Part of a small language model's weights: MLP 128 GeGLU, RMSNorm before each block.
Each number is 128 + 24 x the weight over its row's rms, rounded and kept within 0 to 255. Layers, rows and columns count from 0. Numbers have three digits each. The size before them is the row's rms in percent of the matrix's.

# gate: layer 10 MLP gate, 128x96, rms 0.335, rows 88-127, columns 64-95
# up: layer 10 MLP up, 128x96, rms 0.35, rows 88-127, columns 64-95
# down: layer 10 MLP down (transposed), 128x96, rms 0.27, rows 88-127, columns 64-95
gate88 101:070108107127141125150161100144126120105135146112099113083114146158129133097173117127117115148157
up88 102:122095184128187146075074162113157121133131127096119129141085124121144115103141119101108110131091
down88 109:149133097109119127101097101117144086120104103119146094115126108092125146111147168132067120137137
gate89 090:136152114130133101114114123110133111103127130125104110140120085131169122134109175089132151138128
up89 090:125124119092138100089132128158159167128133112131109130147128169152143080129129126116132136139137
down89 065:143153131162130126159126114107077096116134150113162144098140121119105148111172098127109131168107
gate90 084:130102171182112136099174116129194138148149131168145156135095089108126147140107114125123137112137
up90 094:134059151131104185089138156117136110144113124130120096100087157129158146128113169161158136133161
down90 071:114158140115131104128148168129083094153133145100183141114163112118108121093122133102127107139110
gate91 105:123140133142119111140149117130121135113186145116131153070149134122133131132114106108142154187169
up91 106:138147162132114142126146120153182120105164074130108167129143144137133051137122152134136132172122
down91 109:113118114106122127125173126118110147130139126131158111081141114156074135121117172125137101157118
gate92 108:124144096135176153162087101104086068099148107147121124121131139109121126069140094153155126139091
up92 095:106109148151092124100060161150124101128119099089138141098123119093165097152131134089142130127127
down92 115:108159158162101116091137142139122115101135112074101126126105127130140116118119097125119176102139
gate93 094:138115081113136119109093118109119154113132128160120137083150178114101135138149085139094117115139
up93 093:116106153136115131081163142161116164125137135123167146111122132139105088159161104122160182165149
down93 093:145111084110134100150114147114148159146132158116185160154146107105156153117143112108130128171128
gate94 076:136120105151098142138114124151128132139152115135144156116157125120142120152155162180119167119116
up94 093:123127149109200099097159119082126127140094121169118127181112119145137170090164101106109100112145
down94 073:113130116097149160143135160153095101135129163110108144096103167093113144122084109130148166148115
gate95 111:122122133170110133120121136128106155131153172114131158126120129157087086093166099156135122136104
up95 107:118090178088081086123095131116108176128112117091139182145141104125102163150119169101142118126125
down95 119:099072115096127127116141134157167103108153160108126139139134115123133145121112163131120115120142
gate96 089:095088079106129169100129142139128094172096139135125141109099158101151110154128150074138114154143
up96 081:143128140151121107161155123142091160099152144116145122151137077140093150149080119149103124099141
down96 078:111110140148122143143125150177137079123133174142098149114117182129124139088144113105125148127117
gate97 103:104159147143162145128170131115135106122106156128192110153137108125131065139101109076162092161140
up97 116:127105152119178152170153167107153142143129095181166123112169129091089112098125105142089134098140
down97 114:100129148130125171149142133084124109151131116118075116107108157097152104167160081117165148107114
gate98 097:126144116149098155122112102092098148156137142109073139141198138125133122113118129100168119147107
up98 104:148146153108128131141173078093140093146149123162151103141090159139140118076156129158132119168156
down98 105:126133129155149134145091122135116095133135103078147127107138112086130130167113134131114116124159
gate99 100:139128111149107117118089154144096105155087136159134144112109103064083157134165099117156125153160
up99 096:149098161094094096141138142106152142109118139064102115094155134111161148163072164131128159125105
down99 110:123129123126124115107139114106081085163140077105158141125109109180116177098119143134132128130127
gate100 093:160160120106120148192122139088111150129143127131140144096138123119117135193144126155092144106108
up100 087:149108119131096128163139139119149135123167108108110125123146148127126136154146113100134094109179
down100 093:131158114151116151109108126081166141174144119171113107119169129108123137125180140124145138151143
gate101 086:081113136125149132103118102147178151111150122121118115155146124138123151129138154158148164120124
up101 089:087125174113090137171108115139136146136084131112113162136134151121083138145130161129137166118143
down101 063:132148126136134147152129150107101095126150159134173154112162104089122172125145085134113140139131
gate102 081:115104103129149125100119129106105151120130114123124111135112147162115145164137147098104126128133
up102 085:084126150087108163125143127134171126173129091142117131124142084143152116141138098134127149120103
down102 070:113160139172133147177158161130063077103104131104128178119105157109118146131113124082125124144111
gate103 119:117094141126096130162117134096076108085150093131119158134092097120110092114143166137121125145153
up103 114:103152130120134154121108130151131122128133134127109146054135127118165175151136101125086073098147
down103 111:142078129089140131142076098155128120102114130111149104167091161104166136120109119179154116116139
gate104 116:091124104146110146129144112144127111085189147112110086140140171126139135136121106090135108148139
up104 107:146108142144140136121110133194104121135106171122121131132128070163114161115136172163109157117125
down104 101:144125103161148080144130135120106144082127146077147127130152136129112118106122123132115098146142
gate105 082:142122169128105130110112123136089155168149173102135117124117132137098125167131140194076157112163
up105 086:141124107138127124102130143182148134114108139160155081120150119134199092130157120108149113146110
down105 072:102159092118136138166151170146085098110143156090149132100126162104137169138068121089116167124116
gate106 118:169180117164118158142081116071127121116133121131139141138139099129120156136117101175113096164128
up106 116:108140158142160137095146134123149143131128133118163121198105155098096165143146134131113121106161
down106 113:140125113131163149120124137095118141069118122110153131125120138072114117153141136113129144101157
gate107 092:142149125122118095117165197158131200120114154125138112111140126140155095120119131142141131126144
up107 088:130135095104097091127091136125114131139077130127145126121127108103113135138162117106120136121154
down107 066:142131111161165129151129130102100101111156141129152127115128106128114148121142113104118133141126
gate108 115:108190121101108109170147126094143128145150152141133136141172140142094131087127122125110139146116
up108 116:176119125078103139119131141169122152099150169144150150095161144130124163153106108140122124133104
down108 124:110128121083125134091110101120129120117135100168183091147145133135136128153090128150141104137157
gate109 106:131109125125107156105158119115143104156128160117134107122156116142153116152115136159139095112157
up109 099:106132157155144114117133150143138150122109151136131078144145129069104128148157143116165107097149
down109 102:114140086146126109119150159132093128140134146138140162117179129124106124109150128124119120109151
gate110 108:143153139132110156170111113124150100092162090149121151078143120113146123104124154128143122106165
up110 117:206145129104134120102085101131136099138134145181131129141161106135103156108162177115143116120183
down110 117:155137133138137133154110102081175152123137128131117115136121170140142161187126171149106115084134
gate111 108:106186125139131124153155130157071087119115097135160104143145150120161114093156128129129106112128
up111 120:097140112126130079117114135094109114103150168142115163125146090089165116136144133129136114144087
down111 125:173139130139118134152135138129120122104130160125167135185089116144117123138115131137105124123124
gate112 099:102115116121116108162095062111126093152159143153161088142125147118100068121115112105104095152107
up112 089:165153135107158140154137116166131158127143159150126136109133113102137174123087151114113113081167
down112 106:109151092146148116161151175102139133117159182139152133107082107121154106082157142098156113111180
gate113 084:133106153126109112147160165153115173100140134122074127139121107127154117123130123138085107088086
up113 085:186109131133144169058135178140128098151149125159160137145128149145116154105155122093193145128104
down113 071:130126122105100161106127184115120089107147147099120149108124174113140153102109149114090138102143
gate114 096:159132091129152111136153177119147144123156120133163141111093157123110102108168087148145113158160
up114 097:136094114160151102123140123105137153124131142113126146136128143145103105118138095160123130158106
down114 109:143090150131163064118085114123115121076143104118143112139125125146115126138104129116151126156135
gate115 104:172153148124104126144116114115093139077119164075146100117070133151136115133138114116147110110174
up115 103:156135091154143127111148109119136123148118089149103131128162148101100134102141129167080149172081
down115 107:132132118142138185133145132133156096134157142148145110098151110155130124118197119130124139092134
gate116 119:098156088069178129157098091140117103139133162101111102090148142121135130128148116133157121129139
up116 111:133109104157156094173115143105102121142178117139140172152138120113138115119141146105139061131108
down116 121:121112148097108115142105115162106145149141093149138158152112161142150177136107112145154121128146
gate117 113:096142102093139130112133105109099111156153154116140153122128110120134114143147135127135129132154
up117 108:116142120141109116114137147140134102168115135122127161152146159082142134097112123140127156154105
down117 110:145143146108130164110130118109137186128153121099107081132133180093151140119129127121126121141136
gate118 103:106120127124135143089088137122100147127160168173113137119122093134163108118135150134165120190114
up118 091:115128106097124165136089148102091134132173133173126133111168113107109105088118113130120164167123
down118 098:119101093138110111120125131113141175119110116112133093128157126115127118117145134111112114113129
gate119 090:132116096143146167131147096130118112130138129089117127177164110123162100075133100108118138096145
up119 094:150101106112165171138125107187103122169150133139124112144117152180138147075123119168084178115141
down119 066:140149119156139130150090131119115099139153159099169148109150105150099174133162116124107128162126
gate120 100:096156125158127164144131139115114112107121113129155181107121137113113122124121134186148131138134
up120 102:118132152133126144087110141113113153123121126106103125141109103143116163119124156143104086125086
down120 096:148156128137111113127144075158120133144136111146158163171124079170141120145145172126124122180130
gate121 119:137149097132112150150132109071113100094150138137133133140136147155109161131102144150130112111112
up121 113:115134111117088082163097100140125141112139102165117128108105108132093095168114149115132095148143
down121 125:133126126084122128115156129088149157117117120141140126153137141147108134130110145147152099097117
gate122 113:145149169128077146130111109139127114101126151141106117112153078113129124088133118113129135166092
up122 098:097123114152154122141143162108100139128148083137199129119151101136095107084132127121126162136126
down122 114:135121139120118172103081121133089168126112099106153122099138064150124156125148135172107107126123
gate123 111:148140136154118130157096130124137081117104157150135146117134143118121151126112114154148141113112
up123 114:098119117147161120146090121162121137134113168146128105169090096154139135102195141145164110156111
down123 123:157124081136096144108106133113142113170126137114131168143140123219100113098150124139118101114119
gate124 099:116141189141136129152163157125146132100127147094134128125131098133162110138118121176127103138134
up124 091:132112113136118113084130116145085121154123130092145145113099143119098088190153133075146139116121
down124 099:121115152114156129138121124124101099142149085059161155129119162171163108108129111100110136098099
gate125 089:129120140125133127082149132161116153126146135167122119135132106130096130141175134103103127099149
up125 089:109115129055140121104105131154136135121114124146131123128152182119113168149186112142133095184131
down125 096:107138145138172112095068171080145135096176136096137120124143109154159123087111126169131107175140
gate126 111:173177130131137150129135133070108146115119179127113129071134097138083097124103127099091118124144
up126 120:083118110094151113134135133111129108117148101089136136145147151139159151146153128170104138125125
down126 115:115087144100150120129112114172115107140111112111138121113121073125162146140151150138138136152144
gate127 110:132108116110098136095139134137105125154113137130155088141133121111097100126114146165165102172156
up127 111:119092132165120146146129104101133119164124179088128112137133078125112107127140184146105103114126
down127 113:137123132137107095126109154159158104176118122090144174186132154132102133148059117118140121123121